{
  "n_layer": 23,
  "n_kv_head": 8,
  "head_dim": 32,
  "d_mlp": 1024,
  "norm_place": "pre",
  "attn_scale": 0.177,
  "parallel_block": false,
  "init": "normal",
  "init_std_up": 0.0262,
  "beta1": 0.93,
  "schedule": "wsd",
  "batch_tokens": [16384, 32768, 49152],
  "z_loss": 1e-05,
  "dataset": "wikipedia_en"
}
Each number is 128 + 32 x the weight over its row's rms, rounded and kept within 0 to 255. Layers, rows and columns count from 0. Numbers have three digits each. The size before them is the row's rms in percent of the matrix's.

# layer 15 attention output (transposed), 256x256, rms 0.455, rows 43-65, columns 128-255
093:153099116075165134183125090129063137129157072153165136061093122166127136115124163163124147179182122167089132089136092159144142204162156088138124177173128062124125147073099160160190164168152131087202104150108182117116113110096091114156145118124122130148185131096166182104078141153084139154134139146170135131077148130151146126135167077132105147141134125101064082145098075178171145141124
089:116175121120158176079153066071090089194107162079097174074143095124100126149113154112171158131175113087192147051119122121102118183118137155190144142157163043100126181188153103075146153120131126112172142123105100124136159163149156135103161142164058160156109079162165141102149122186200145052119111138205138158120156135199095132210120150099139136114126127155069125123171075157137171121171
097:135157138128161100130135094127183082106098094152147113089128120135138181138100168109153162083129125144101082146037121109116193161096090105168178170134126100123188080141166123169112148065158094159136121091113142136092136127108117174145143090124112124102082110089104075141118154118109148088109079154168139117142157142126107164075133160156068144135179140165101169171126089078149121148115
092:136135106099163174124164087129176137191137105139112097053152134151117075103151084117143162174106087113107144130170164193131116147195135091130108156161070176146201125118231173080131141095100109107122101125125136157137102158139078084163130113163155148165073163086110136149073101133181107068137152138123128110127112146165095110138114106121133199159175141166115092129101112123092134105100
087:082132133142164033161114070099096079093106134084101147156140125179098153089117103115152099177113192135150195091105148136143095111141178119144129111117152134153087150112132154137111106127129154115141194100104044073083155140118124064129163049173125171147092090107136147127127140124156139162141146105153203137126144088112147191116146162168141115162104121126108130158121140137087149110145
093:057083129145123116128109174128101152128148162137173127153088111155151130119143164111157127149080150119150187125167157108187107106135103137148103141100127119155103111166098079072173163156097084142101128101111174091200077098121066136100104078108136146147156138150122129123231128144141127150120144117083124130101150141116099165105191132092145121129164144179095233133101130148103145171174
089:105123091094114142183118066106102147096141089116147082129117125154125102065159076092135141115156139108157125107142093101104138138136148120177123070136170193137116067149143158113169144097137099138172068102163121148122143086158199143128149134146072105060134144033093155072128162071116203062095113160137057124179083103203110121087165142195122158151165158133125090156133086140152130099173
094:182103137108107140116113144141188137131168125161179107148120137115079101174095170043157133122169131121123052155130140060156087151091160139105145054129113108153143119088152109181156069076122112111163140070193103140089105155157124097137110135135118141138106116137153131174177184114123110085118092081133122123123073132148142166090138129126168173112150148142094189143170170104113067136101
090:177130130078118162133124121118046114179127142168126173099106114133150115090129151162152191138127119128105118129154159094129118141127065103158155094147155180075108136138108097089145167101179112125095047135143134056176102121095079106166152174124123115181115115118147125155182152127079150088113089124081153121230146175174140173125140119077131136158103113140119148121131134125106108088118
087:121128179101109081163158097101118116110061172128114148150178098144134091102064161145171085115176149090099160209084130146125182167097109118131115090157149142162078141106122193095140133140156102102149186064098069147129118100064178126085154158142162122144134165169125100189159153144039124111068176142165191086114153134129106076170131112140155156125182120134082084148116090082163128145122
091:129087109120193083158142144127082131160124140136116106184135174063180143099130155100210090123130087187142088114192086151119157138117183142123101171119129094063134093155121159161137143119076173111133143134105114165107081126164163164099151203116124071112125093113117129143111133129173127095113056157160096160168103126102124144123155082124134165165155114144129050112143104079188101137106
092:125146141142106134177163137102102132067159126230124119114162102139166145156161152099102158122165133165160196122163162123109095128131079193126151131148106125176131078154160157116159125148132132137131164109079119178129121091155105147104109115139127142165157209158108097109166069178139098144068096101095141155116120090172116141102110105137137131080204151115133137118073123113060116108125
087:131114102077120159096167138138115163085151116160143067175096179126161171149137093123158156054169164136046105104106150146148074138143096093137083115124099133140138079144145054157138123175106191139138169146117158149147060109163111131104143114128162094084063179144105057128145115127104112133130083161155108168122134119089165112122097131160079072124091101161096191156188111123094162123167
087:119080090156089128139128115169184082124162130140120156115142169124140152208169139136137092111125148179150073071071109196143126090096178191096113064129135139127111146061116189109099103146133150119122128101163168173157075145112124156096096176202145125121117101080123105125091134091122132084054133123098065130112183139119022126139127151118183108145101144139088123131128133143168059116096
095:152156150138138103101172149174120173154170108107150152114089112101084174148125093099130120152088108099103082124082123114146105086186152140178112116122177086063179143115062155145094135115149159125124160139126176136162104064115094091114174071139167206120154187142125126057159170089140119170224094171154148119156146106139150130132090128125138169110134153083087093171072082099085110145137
086:131068150140135154103158210131164150117138115170178131157102124126167151186136098128117087111111147146059095161114156098155128101089107135128093064169183132135098117117089109108140155123105187108100127175107157099144142125120117114144087094132097117091128057175100165168102131063160171102133154125116166097076133127086172142082121113172103175164123151165149153127112133143127126087108
088:100144144118080139197169086134145103150151130094128113085104157161143135116136143116211099170138173132164115091106090124053122131092145142119105154109189101114082157144071164127146095103131210088096123151205136125127182121140109143139148109130158073075108123113165109139109138150236172153122094090151129170118126112166119137078143195164058115114132165165104123102146118084111134105064
098:121140108155109102112156114165116102139152150122128158122133101187122158157102081103139151161164170105153115117117100158080176129126112121117100150148096103142095100125156094119121153094121196134135168165166169098120132201132120109110076202128110094160142163160149112162132106076160157124190145157118128153143099134177167083108117040078078158100101096076129176139130121135133067096144
096:079110087167146110156088088103168147125105138115118119133138140211115110146183066138133121107193098167129084180176052107078137124133144175106105124158155127208123107057097104109134119077155141096152211121112120143139146106104080111154106055152139160090131119168148140131106156138169153136115042112080108105146156145097177090115111156088128112133132121119165124094088167059166133148177
095:155110118117122094119128107106121123109108113146094149161113088090119162134130182122161141123127142133109106133086084161095088168067212126107098089151071143157072142158181062117118109103190184152100123149144118118142151188171160141162112155117147206147107056140108145159163104158139148095132049093094109146146082120147131074153115186100093143116121126086164122153182109163132129125169
089:132117136128190173124182086068100128102102090172089111145103174071089097147137141143119080095105163138147123077151129201138173112136098097112183071212098126098095089157124108104147129150125153073145098101127073205123108126145112103141144142132183097120146142161179165088138189153129119148103110180102089109137135147128082077150149100109092099144185145103151187160120044120106179142136
117:167133091163163103076122131139139144122173168147178106102137173188157064102106127135163173151127122099139167113147111163142115079159123099087133153108154137113142157097138123175166126110118141097142141162073057175128129162128140089122161162099119140099121140150100084099141177170091113130109125124073080134144139071131087084187196217074097135110172111129131134068187101163149142101115
122:109117170056127099155140155128101085150154153131053019119104089155147157128148163119164137156132114148056137169163143117061115166150109167129136118075155118138128106087148157139091172112148127106120155149126135215184116104099149132183114114087159154156090157115089114179118144139056110085185144110141168176135143121106135120135123121158110102152136127106135103043109185111097168138087
# layer 15 attention value, 256x256, rms 0.147, rows 44-65, columns 128-255
088:153088116165134125181124184115137124168111091118131142110167148157095172162089099095146086123139173109051140128150089119160117167099162097151129126150129170088166117150140177169170092104100109119146106110123133103111170156127152134099211154115176129085131186135139110127155130152119145114149116091153142116115159116181166153149100039127095093177119086128169144106110077138133115119068
096:133160123157106147099122120181103119101130097147169144131156152164137107118171068108062077148149098157184133118098165137163143088146142176145121134160096121124103107074123155099181063144087107080154181092161154126036162094185080127097144144140136102104067139130134138093066163118094103160189113106134097156172155189080145130136092141095099113170100118083134116102119165144128171160149
091:141114092164077136073111098135070142112123080147123185155120156134109153159145131114129074153152185137115129157101092147066149162147123200102076155091123188127131107146129197154137117158175138140118152126147066148107099114167111121061065099128152108108135171085193095125150181170061195144104076167099193164146135114101161155111154121123167096075106139080095097143140098125122106137084
089:134131168180148113121155178104168157143141199158160115099105190112101084108132129161154085111181105146114097132144149099074095067151146111154137101147127156117141167123136104139118105138129144111148049175126168131088148167118171109150120164095105175075103097130104105138131142111114088130168093099124118109111128174186084129127081202115093214083122140114151182110119103107146138128105
095:152127126136166125132130107091153135092110151119072094178140090066158118132120076156137178100107137162103190134109181138110092081117114095123110131172129091141080113116120109243068114140173108120118122143103179127145127119118069148128139159119104068162162195151138150152148108173117139105102096126109123159077120072136113116147143117098156108134129141126168066101085152091159132048083
088:195131137142173180089129118115141091094125095161078133091205104115122117125130210095138154183169104169110109094099111102088114091171184165119116153098097118193161120122175119106143117095148158087114138106174112094054128165085116107173132122134121149177119118111149127117107135153154097160099172180170155088173099135094119120160191061124133150098141114135175109127070108128110138184101
097:092074134130145112074145179109134097083108085101066128164109083171147085094162149168078096112068133100079149084174196108065126094139118116119183143120127124103109148141128139149082116120172182173098094139101127139109186151135132083120148077165092121148102125143088174127080163128113126107096128168141139128139129189155107143145186133124160115122082101087184145126100175154171168163131
091:131129128157046151102165188151122085130149098099050055130086059161179181144194160156123093097103117077126136123090079154115132147122143128092147149177114089135137147142168150091137123167124142154181153143118154101098147163164129168119049147137159118134144120116081148154100139190104123170109094166153164136136087076175093126099144068126142106122137120133127124192124230138153079142167
085:154156097061093131084144167144151164121111168176110103082117114040091123181161133107055157096141145129122138158121149110070121104139112147070114161146167146086149114110122172089117064145130148175112081184122131131157135134123146138141147109086085134095126107129172101120143157192158129171088110113157138042161078219121105084100168117112096123101087167172115113150070088142112110192151
088:054138097150182170130117131141142167139149102145141097095130160178121096144136114066112192118106120118157181175079150093159150142051173147192128149081151176183168155114093060136139084098159067106181184149115195136119154163163142130117146056183145185184103133148124165177104158179167111113108165118127134127130173140163153137136146160141047128123110148137131065126141106100145100168073
088:147173060091128125150110153171137116125097089156153089094107150086068059156114114144184116137082167138128119154159118138151125188098128139175083130050124148104138162141092157201136107106117120096185172113117113137143149122072127086078059164141163091124131087064139096119083151119104065123120143102127081164111099160069120132128196099150117147157103133096042100111099184101134139114170
086:109116132158184157046118099140190021128121155134181136147093105109130109120138079132161149204111138117200129144149089106064070108119153094091204135147095114170125115118134171103083177096103125157090150135116150131152159084148189149115147112108112131176139105115150176156179157136132066162106090130113095171148123099094158152184120138141195110102159145124136116136163134085119133141147
095:141109194106138083090126142173147135066092114116116142155158140158103099072125138166133117104142124136139202126140152123108118188089086106113128145096119191100131152147131129172132134148186140118112091148122083123134104139116178171153115086125141138141141191097136139100149144066126149117123178119120159160069101085079143136140110129151124114156074132092159160148135097091109102126090
083:133117130166090113106095101163121136165093166117095127136162129157126135127131094107147143150143109097074122128124134082102076179118113101147077172198085098157178164147108171125213143122136148156135136149080070160097074054162123145141104120122198115102098180139176089151129148103108149112162146097141105097140098166115137143160149106062124160140162054140120121136173094128164128097128
090:083160162137138114112170132163135126111182140181100092118093152103183142148151118116106109173178142106162110115102134194169108110119088106117156125102125110190176114097147091163100140133132075163079082092126129145186174113047077141105145126151093121120120179164112152151158114150144097120134104182142131134142121154178080154100125141106120112108158083135164119142178139115083129156115
080:173083121136147103163136168111095106122105114118189144139145089139143129171115153107086110154140106129164106187154147156160133130128127118109074126132125147181160067146176062072118127154188151093102120114131160140108084111098116154146077137158092138203117113156068190146123048078098113133118150130089125054137100173124113156155126127136188163095126109126108106205085128157130141153143
096:126121128133083195146069150115137118097098101087149178112106122105171094151142104124128066163138107158088099151132131087148106164127130110101146123175128125147150110117139119110144113116173121207184167101192066214119140159133133159073173135167166152125167124136107105149132160143090120122172112167171100139088135065097172160135088115137162109165116183127083091133166098146125151096119
094:103121133112164169104131142120132090136144072098148135143090132113076128129110129100089157107105131167121112130103133169155154097188129094125144148135113149163182124108137086118153110167176163110130146149073174137124181149178081155081140137150099095125179069115073138059115112148125063141153168146138090139097095085091160139200142189136172141133103097189068146080058148110114163115170
093:120124095113167102148087131106168115093171107113120146079120084153054181164170110128140138171155124173173091129120163103092149121125115021114159087151144165144139121151172180089152119139121116084103117177092105195161123060164150076093164123124121139126171156157147078178132145132136141115110123113138071182128132149116178125163137130152113106119090182102122175167149131150151126146092
085:133066129114090035113108129174159062116136160148151125079164133084208139106137142143086199131118165228152166084135112101112171146140147137109104099115148141132112148089097139147091197134119141089102130159159128088113163093157161138104082141122089204161123190052097126123106080185085164125099149157153153132122088133144102149153145124134103110137076151138076102092110148127116106096097
113:183137132120135139169138142066090096122148121072130095129142129131126112162124117158101138104168122092157102104048157138119156117176122125161129153118119154120153107111151156107139212196147146154143137135102167141149086134131133136107133173145143122087097102183125179133142101073189184073125073163081112078121090144125170138116151053115125107079125127060098074142116183112116115108129
115:105113149141101072091118102132176174136171091148096116164128151116144112135144126078166118133102111128116122144091174147183134125116149091135142150179157174085141138182088124162119188131139162146149092137156131096128125197208150124115154145164137139123115083127159063090105118097166121102103170147114141128134132171077047141092145138057107152111113167126173124143133107115062156163138
# layer 15 attention query, 256x256, rms 0.141, rows 64-95, columns 128-255
116:050107166108160085108083112193158165140147122142154149115088137142119115145106135130128096167102110093119133143092105102102153196132149093133110148082132136123108090094096137156169139136148090147125129105145128167109148191175136069057161174174142138085071114115125107107138121086094126069074131134125089085140137118136109088146126037155123128149079113091133169094116161091152114117193
122:133169142123131159080160123105111098074159050159154136157041133097132133082152105079145132117087104137122144126124162153137193062091113132088127141140119108134132153119144149134129110066076144119164175164102115130149103143166112112093178091173148122116078120143203102062112151064106092144207181143112136082136127152110084126062099099147140186099129147079149105170142161122077120098145
116:078093158048107127138142117133048116144174174137104144174141141135111138163100118120133103078162153165112088132085203100133099119137072147122138088128150135227123065177135055145149098143182138149152095087066111164154104071161165172131163144138091171128153114176093194134095088158141091153103142150127118163136123143068184086102105084143154172127095117143186080124107150125128163161114
115:159166127116113130136171143158123105102119165137126172136102139169113189110103199191095109140118163129152104140139150121118124197154084135089022151122174130142187149152176138100189119147137118095072149146077080151184115124134106139144124144171147096125072111137158128136107089169173127163144079074105138117152131110170127187161100087127082163135154095109125123118112143128136048134173
114:135136092089135146077106110143163166093097127162108140143138129138113099113121103156153072163105061181080118177136107104131133163163230113114115151172199070119099178083137109081163147108107133060146146158147086130126129122097089118142167103107113108103092088175159109147092139117144207161110136099099159107163193126132179108184158101125144085115183108132128116122064098094120147110059
116:158105114085142124069141119180073084110114128120092129091147136117154163128125113137174171122107154085154129156088108102121127131118146126136132107161147137119087083105154139110137171100100139173126101082123195141111093147145094144084118081127137106095064118101136118140134143105108147160099037114097165098132078070142156142133088124173122127174124197148139090095156125132090191128126
117:101135138089103142104145120124073104086136129133099133084143148140134141110129100137117187126130156086112142173101092102162107131095173168139126230180119161121118118118096141154114100146130154099149143140088093107136141132188127186125147128153151144145183149150164151067138061126126164146103118086123084135138123088118158079140163039132102082129061162205142138089148106117167090120101
115:131088119142124104182129103112139134111127163076168117117182118179122124130109113123183107120122060109114189091104156154170123095168110112190094050087125152119115129130078093127113166099196085160163189171168198184137117186088083142124126135106159156121182079114093097047141171156093111158157056111126136130157104131146164111106091095174135143140151105153139091129109061123170165119118
122:152053040134086122139164102120164074136141184148145165168101154106142128077110091100114151130080140115117103143199180144156078110145142189162150181136111142164118151133121133144176149123141135154102113133165137106144077187124080137105229060114122147163117126119101137082136165177124134135112128189084143116064163096158124078202151143181200137136107051085137153101092112132160146169099
120:103088097172151166079207157131135072114140116156106136123141099130118120143121184115117142149143116098101157141089091101112102151145145116116109100147134107167125092090075145188140144088099143099114144165169118111102108104106172131091075117168073164160149109198152131090073118150097083118178159113039166127088147155137137112151157133159233159159149132112107097065211107178168111159111
115:154125086052123078106088108180108126179123219073105101165137180139131149166151133173154093118159160085099150155197101141127106139140153164110096151132080173077123127107173117155132081146077123116164165165116193103150178145089058126100132164110088129128106157108126114143176151155112153136082108082170115132188136113068123161153136149164111102114182179071179133126161067128099105130121
124:072167128095164147144171104136132175144149142106150157075122129153162109121119130116158127097065121116126112151130090099099103112157156138166129056118109136138115129130067147086111138159200095113157157069151140164146056054173144087165172147173101092143121059166141082053141111132071108106133110112068084159116055140172084188130084044176106174142115104106098128114153143166135058154104
114:170149142087158100148141131129115149092131140142107075106060184124144111109077107169134148105114128141137090181118104129158085167156086157163016072128181124165116102138183105117153129090099116126153110138136124151056123096089115103116132131113106143152148193135128117147142109114165141172154167172110077116135129146115170155112173112112141145086118135080138106134057106114138099146055
122:159155106081130103198191140169082112172153098115123150149126175136172185121097141155144069106142095162116151118111148068160133121131167086170129160129102111153095157118105128123102164083150082124167149168142164206109207101129118059104119114155112128120140150160067151163134147109061109153079108178123150077139156135123106146099138125177122086145056100117153122151149157131142059099166
117:101154088152162068136120153167146157099119157070074142152115112096111126174134195210193116134186135162090106100134139085114143144124150062095195073133131128098183158081129077104159119137167120159100123136117076112137141127140124111121142163145153144112165135115173113182118166139135139107136154177093117132166075128191176090176139121177166116141160115163106106127083115091122142099122
112:124111125161158141070084079087139104123082122126112123103099121141121161170091187092158074095125163078153109113139085120141178137181096138147143118123149154169111120126164165131139165207147112174125130095114133084150202092166130127173120096069158098122058118161161146108110029112110076153093138124121141103123136152179053108097126069089115115096125112138155126148147075146183181127078
123:152180139151164096156079136092122158174131108141127155102153074128148099143118209088169122191154134118033159144140108138069115133111079151113112165061123110075133140103143165148130073198154144176169040064171051063128152112149147102144135152144152127110105132150146096125105096128154123135182111190082159102201118121092136105169139117149097199109158126112118165118141162149146153095131
114:096150160140163155117141108108094077131128091084138107166122124139123141151144175120166097160099141128081118119131131111141188098142119154058125138119210166123103209153103133176141125151177068140114128189164113104134086125112129060065101123129151148157146082121082099041148172158119153103116088137152117142133073120147158099124096134085120189165108050127216166147131155180082165211102
120:124086100133131130141124156194095118084110096121209156123108166069100178131084104138069098100137124125108056096155096078071206115089109104093113156102138140132134126167121125151160172095145157130158135142139118095206197106112071121096127123151162098109129125119113206141153119157166100086087142131110171172122130097127122101170103072112146157158155073088148084132208065138127175129075
120:180144115153076170149111073122193069123124151126118149171149111131095117164143214183077090139122162155162092112143108090133110094120156144151151184125133078173065088091159060102162099146108141154140136194126106156143139044097139133137108181176118085150111165158100134057133175078066142151133171161147095153200074121153156106105158092148113120108157114139112080116107115150117149123161
115:178125088130103080108114170122158123040125109103152105095176117125170115112092091105063132088054121147161139138162138096142068085108197079105131124142143127111150121073148109059065074193191033110183117097098089151153183153176084147114113071110131113113156120155155128148124160126153145105160096146147152190152150118150121105191150151077154206141094132128106157146141128154124135178131
121:078152106154160157104166151108106152084097113136109218103136136151139121142123120193137045126175127150134108180100041145156128159098098156102148127111084161168116135131204095085133141108069197121136192142155163118114050072096149109123104171117175109114147121145092118138173100132047127102135126092139110170100157101202134152112115183145136154158111073119143067125144096093085129117145
118:147145057118100109094134093125093104140085154161135160111146146071130177127066100098163059138103135169123194167208180089087083145152137134155130146138176206141100112155122120123088056099163121110130113158153140181127121096126120168131135176146112154114119126138121136102150098089102131097180162103127155074120162124074125125119084114107160092172148114122137146201130149154095162084059
116:160107153116150094150119181126150116212141148194077094168076180158090117154073105116112136122200176107103180110117086101109134101117153087136120155161141119128163097156085100064106199140131143118155140136146122137095108170152122119113082150118101150139085102104145083107049153134121164171156103106111141099122141159080111145132092137134099125070171105162148132106099189163145160134158
121:126094133109162153211165120115129161144121089142122152119099166133116127109113144092122158128114142150104202132107118110057169098091149086113111130119078150108108132154175104090081184158102177110090146110181144131076151121088126095108142160203068144120122152162113126124085143122114160130130107106094150138145079133115059156132173131130207173121173123125105060157155080140076105159108
115:150210133127164126110132184146109177113114118093191163139102136150117100136105127140151135090206148159090092181140118106084133069129118120080168102081145125165111133112100096156160176184117148105120114133132146177143165159087120164138111129126106123181173104133128184122110083140191117138082121096089149127128113105099188173097188126071133081118108172094172166109092122077121148066137
111:148161113080085142093066105140119154116126098109120157164116090143158101151126119122121082123125119148116194125140153147177074140130098178086111083118117079111135176103097122093098178156176203114136122125101148133106165122189125097143084085099116099129111154164054115088154130039091098137124140110153154208098115094160141088118109049146117099113146171118096107109099105137155151142147
112:115132121173105146169105183146163156167062082121111162158142139147147151160166120081070120124124108138105131103122153058123106194090094165170149088129071148134109176134134092123135136101114160166083104140157100112134115123164143146136168123084199100141090116087134122178123131079134125130109107132134140045148174095115132150190165101162135156085086103120088073161139159064105095118103
113:082116152149139112118063139118147134080132126077104089148095134097101134149151157151123130108086164127138121177126133063131128140137139128132119069171142075134152099133024110101128125158147123140113080199168137143102088127147088164106106082135173123110131133110158100112169149135126068145044147179191162087165166117127133172103103138154131126095188106138183142119135089152125079128093
123:121052150113104118147105102172151154132129161184150144142119141102143159159093126147093124114088140110199165164118114154108097102152129094057160168093158116165185140122149159167107129107134138093210113123116118059162153108160097110137148104142130155119198144144078094146108043126126144131155149139100095085222098119143108114106132177105144144167187053155114117146153163116113147117110
121:175124146134061149106119167088096140130140111124125161034112066134084091132125108176127077073174116129140171065109107118161125171141066176069089149113083078098157157086086123100166069197105128101117145168119162134076112090137141198064122142094078124174146143084147091104175135122202104104119097102145106147102121159173117107122123119124140124188132174114185167147089158093129131139115
119:149163120165110131164185155142126141106155138067126085141117050111204100136134188174175100195110158159100129108155130198152155177120142146139182140105125102084097101129113172112129097138145127127173134135116111083141073102118134146155152140178158140145067092094153110063148086175122199112170094136114127145098161136105099168126111158102133118057120097120174092094115136112094136128101
# layer 15 attention key, 256x256, rms 0.139, rows 64-95, columns 128-255
124:136112176153130104189188119166175056138203134127079113143099148104141097117105162090081136162112112066121114125095151080115193101135111136123148137136073109106179089115094126148147050077118089169151190108162103109114181145115175095076075129128185163126137167119145126069159097158094121114169127116056128076120152102112170122112165166177153141109145173137130171136116024155185116150083
125:085132144117139137082124118130147167105180120129160061114147077146135174169087045168125162106169149136141121082193142089105135183134106050149123113105141107135173082056104097159125096114106105136199107148098100140084068106194100078159144213181139155147127118138092103104150123125155129133105176154153171063154153088146128133089100152180102133150110156079096112148167078133126160118142
122:114166031082140132118154190108118149140121158128119128195089130151163081090175108049212098120150140174130132143097128101170118048110076165100170101118126155097168119120108076131118123090135155091140117138153102145110155057123166174121147201156154138080113100127174174092136175125162109075082151120104139114116121127100184081127115166172109078166206134173153132165149088060141111104144
121:093069161126157136202097156124010130149128091161123062099125150157094120106162095110123136101122107099115158103102210138097163137142143132075073099062111076128172075151182171118125139076116147149101136153146169151081119193122194107081138120158143138149098121138130119083153072150173132167157134120178122178163108143102143156120117149147116209135126106158158104109113110151099100064172
123:099156137148146135127143106113161135113148065092133084163119101165107140127049154099158126143162138109153162121099126132094105132082139153116094139184150128116059104107171092201167138129173194066086103134094134083155100125123127208150181172134135148077129139142136089124129107104110156199124116140112116134135099087183101131183159152086143138152114134089105110167081105147124083182145
123:161073111082126127112135124182082082125119151157076090124178164135146148182140157169183124076081096048104119102137128112151132160159099086103098127186140124167126108136137157055139137158093180137135086180135191131086142116121186095137118101163130075109123112155089092103097044127115157156093087146139091119112112124156126174153077130166131128148158172115179140110132154100110098098138
123:172113122085146159108114137105095129189137131158178133160122130148129130104081162122126135120148134105094095134168094120115144133106149124100102119101089077119110109179132132160072172193127131165177118161111137117172143145114091127127143149129074138113118086136153133119121138157145086109156086100091118090113075112099127151168151117154150036120162116151130063102164130127177117168076
121:138177095136099122096092146094130135071103146109113110134146116156154136136195132108169129122115122131131187100156067188134168108153068112182131119118107168165093180127047116076124148119182178137076161150189139196113147111097125112177110121153102064120172112153166123069099139117065097102125069196145126112170068165177133143097190118151139123160129169134132136120117068156161135150066
124:128132091091096108169130183143123155179095129140101131113168134078094109135069106154114093110122110117168122059141064125107099113117163131167117113119182147168095135133163088126185150137092143188137101179151130180214071113111148078169168047159149168180102183120187062104116136116103098182133098102097088179164112111082069122095148113153145152146153145104132181121123110137176137159117
127:094128135158171130114108179161132126114144127170139108129112137143130167168127139152121071105164123155129117110092115119171096156057086098090132094148185157120156081098106144114110160104162117104165149111113136087117091166131156087081180081080061144156088122205177111120087108120147146106179117135179119116134125114107154132144163128065162011179155110134139100063114143130122130118112
120:121082142133052132125146167104092120133067154149160133179092170185129183125142150104115123135077113104161159152111101167143091100174125123137082130104092154121103117102088161190085118095116117110033173108098138117105117124163127150106132148090089138138181137149183114196120163133138127152128133117135093154112103164116121173095112120094144117171144092097149184142130139103126126147102
131:140114111147114124134164143143085095149185161139136096079087174154131215118154130098097108124044116114151106086160085127098145092157098135110117163082126128109084092174060116136140122121109109131138169119162140177152102175111151182162158139154116095128131121095124120103200139144089119094097159136163127131085100143139139117150099140092140142102127137099067118093097093111136094156147
120:117131089120161091164113127129132111138137115190081117092086159161135078142112185119174155133157128125137158151103114123121097125107088122129135105126098132144067152131175151173172105169082140102093081113133181108121148158157102051093133176117148068135088137141121118112156132143163113164169121180168132118129099117214135056131157142142133071117100168143078084177105136163187117172130
125:168132169068187093076130105118144125158212126033107100181130122161104133160138142129129118190113120173065165173086115140062143168078165074156109191155131150162135158117131149102103119055117122213144122105149160114119143160118105113156108199134081112110156125089186138114117139168083070127123069165100118146134148142066138181136093107144149134149212111144087115095143142118141078111097
125:183128085144132147155121159155074090121131111076162168181133114098143151141159134109182109073156160125148140129131131123140154162098105163121130103165125130061195138087160106110127147087160130112073118136064130093088164169120136080165212126121149124089192135115142120074137115104075129141088198174067202138089119181110119096136110125132142175152162202089154119110135180107157094119193
118:081142139105151126138088051166142175125087097073077097131146124154164172120042165103152106099105177134192143102139122109132171120147092126075071164134119117152178119124133186086164099126100142123136100083122140134130108136125212104138140132159160139100117087076151087164107114187126074096125151108136104173117111163084127104123142110103131066085136138102095112146109096151182183116194
128:092153082118115132134153132143134120132182108156145124173079090185140140074122087121115089122136141140124133097092128136132125162151110140166135183085090092088090180187068123149177162098106065157159096130097111171129078161119105111142110152107097159150096139199162129238107107135190091131136086186109140139115100128161146162206086175100116122215125191133168115135083087145106136087139
114:135117142150145163087128174173110124135156154111177075106137076161063175124094127050131103171101148160131103092122089141116176164100146135149115092140163109105172185146135101175084150119104087171126119175114180148137111086161117114111121131165188071184154086130126147084112176133117166108145116120116166100142116068139135151057135078088167145138118166160096105085147127116121152099141
124:122122128115120198096117102171164172156135134153179092122103128121125137082123062087141086101100184103072160073182117109106162145128147084134094143154189156070145044107121160141175117107140168076119126162113100132114155135154124190079110106132103137190151096144126192166132154126152101174159156129098145106069088122157042132115145078147149126131175103106092140143146090082150112142119
128:103061096100100156148072159147115125147146172112104132131140076182078106123079106125115075100110114135122160129172104151124107193087142087124153201147149097058137081081133152126151155164129112110143118107153117065135115114149144120136139080099130087150114159153114110130068169096130082097075189151162113131188153150121181104125142198142119134114102120120102102104130135090144137077119
122:104113059082147071123087051124186140097146111064134150125113138163156139152115121119101075097147173096050128149126146131112133122126150106125037077103111085118069132135157118106130093114147134116102175146125147165110165144154147148118158111138161136112164158135111107167172171110141141135147102075078153114149144072154123143123060103125173178165167165082120140159103152079120131175094
130:131096106147179145071131178151119127107130221167160150139170093225108121177181069116147109113126127122133121114121087154067128140103119140079151097156149162177123115151168118108150112181137142166157127133129137105120149148161151146071176097135158179119139136115130091135121116109134152146143191148118132148135165130143076181137108082092141091150093126165129063049108144113073110115127
125:079081089144133162084135144087152115129131164108140148109152178093113105147055140064153133180158095156126146165126141209105142164115048129115109127165123152158163169168075187152143127175155188198190132117064143158110190105134112165130094139107154178042120150107165139104126084116158114117089142103157098121167118124159049143123125169136191142210080138151077165140139148069094071125132
122:140168109147101100144156088092136142140098104089132067132118116188108137142115100161153067177164106187127160156136143046155100129101174126102093137133164176143175085141152074103130177147123076104189132152144148183152103096120145183154131144116117076080061164121202112090101134176129129186067114150112169156150112157160132119169124131148102100124072143163149162142117107138107140036103
123:119068118131144105150133096136137165184130164144128071178200103173078149098170117145126109176091110214163088106190179142129112151171136151149165083083089169100184118085148135075130104138145154133133131124133119088120097109156177155132163180139136092086129101134117125108104123138142137120111114107137141131114124141128085132162114107069145104145138126121170146170125053102092138071105
123:109111172110106116139176132125181174111103132108097177120088118171125134056110148146133143141096059162080144154088158106086104136129112129120158101147067102099131104114122086098177166171109168112155107070114132101144126105104082115103115144106131127142154165196136122123137112180149113185134153122126139115149104166056175121103142091151145121136116179121170099115075161104121142084105
119:156138098091122134124132126128103160106100150071091122136185109142120103120082129103134160087103141113111100090118130168084119078115115090126097138087139118144132181130064143133168127129113215136152177109085124128138108137165127116109173107096143146154151157139059169110167106097170137148086156105094197129133125150126205170094113123125122105121133103148159120203154106159143149109116
118:184093118105142116175132161163113133144101127160152110088140113136097117177094112096155144142121073113129158107106121166083116114139216117127139070051073179098067177077160125124167119084128100156137164106125092144215141152184103155165142123111102188122121062103093148160100102142131066094076154197100192131085174191178105133137128126172198095084166126118128154111125097146137089087133
118:140102191169126132109093099153105106118106136130128072152093150088085148168113126159120173179126083155130114162182193133087124168148079141105119054099139100118113124169095139099139123145124114125130164126087145132141111130136075169146135133072148134057149131080117102203080182171155028085151158203124125078112142151104130112135083117147112134061125134065128147150125111189104117144173
126:165159094169076116124128124137129129156115143127105115167123105113180108148159101101115086150101149154120057146083150136115113133084207113102110116112138119149216147118093100114133160162110171141164123154145135130110095139168148085172087139144113068085202128097080103181113034107156163128127112064043081100188152126118128128130116115093176135136126183083088146134123130182161174121128
123:081099089138057173168126073159095128183115148148129106126127146173146121170110100175118184163203115123101142141149121106123157123121132106048089155099113112129132147116130101155121105116161121107145141081155161115130139107134131056121170149154102115106161143105105131097193160078189139105083115148121149098069140143106119122102144088122070108106099096106172124152120172112132154144107
121:060158084128134100177180137173104141132078104064147145127136126157154146138091132139144098181091137198171125101186054130157142101198110105141186164131122136078086088171145144134112132127167080153092094160127117073123117101077186140137148077147167151137120195127167111173113157121155151133093116124106123116134088133160134143158101138164095104118146164114151073156120152169031116176152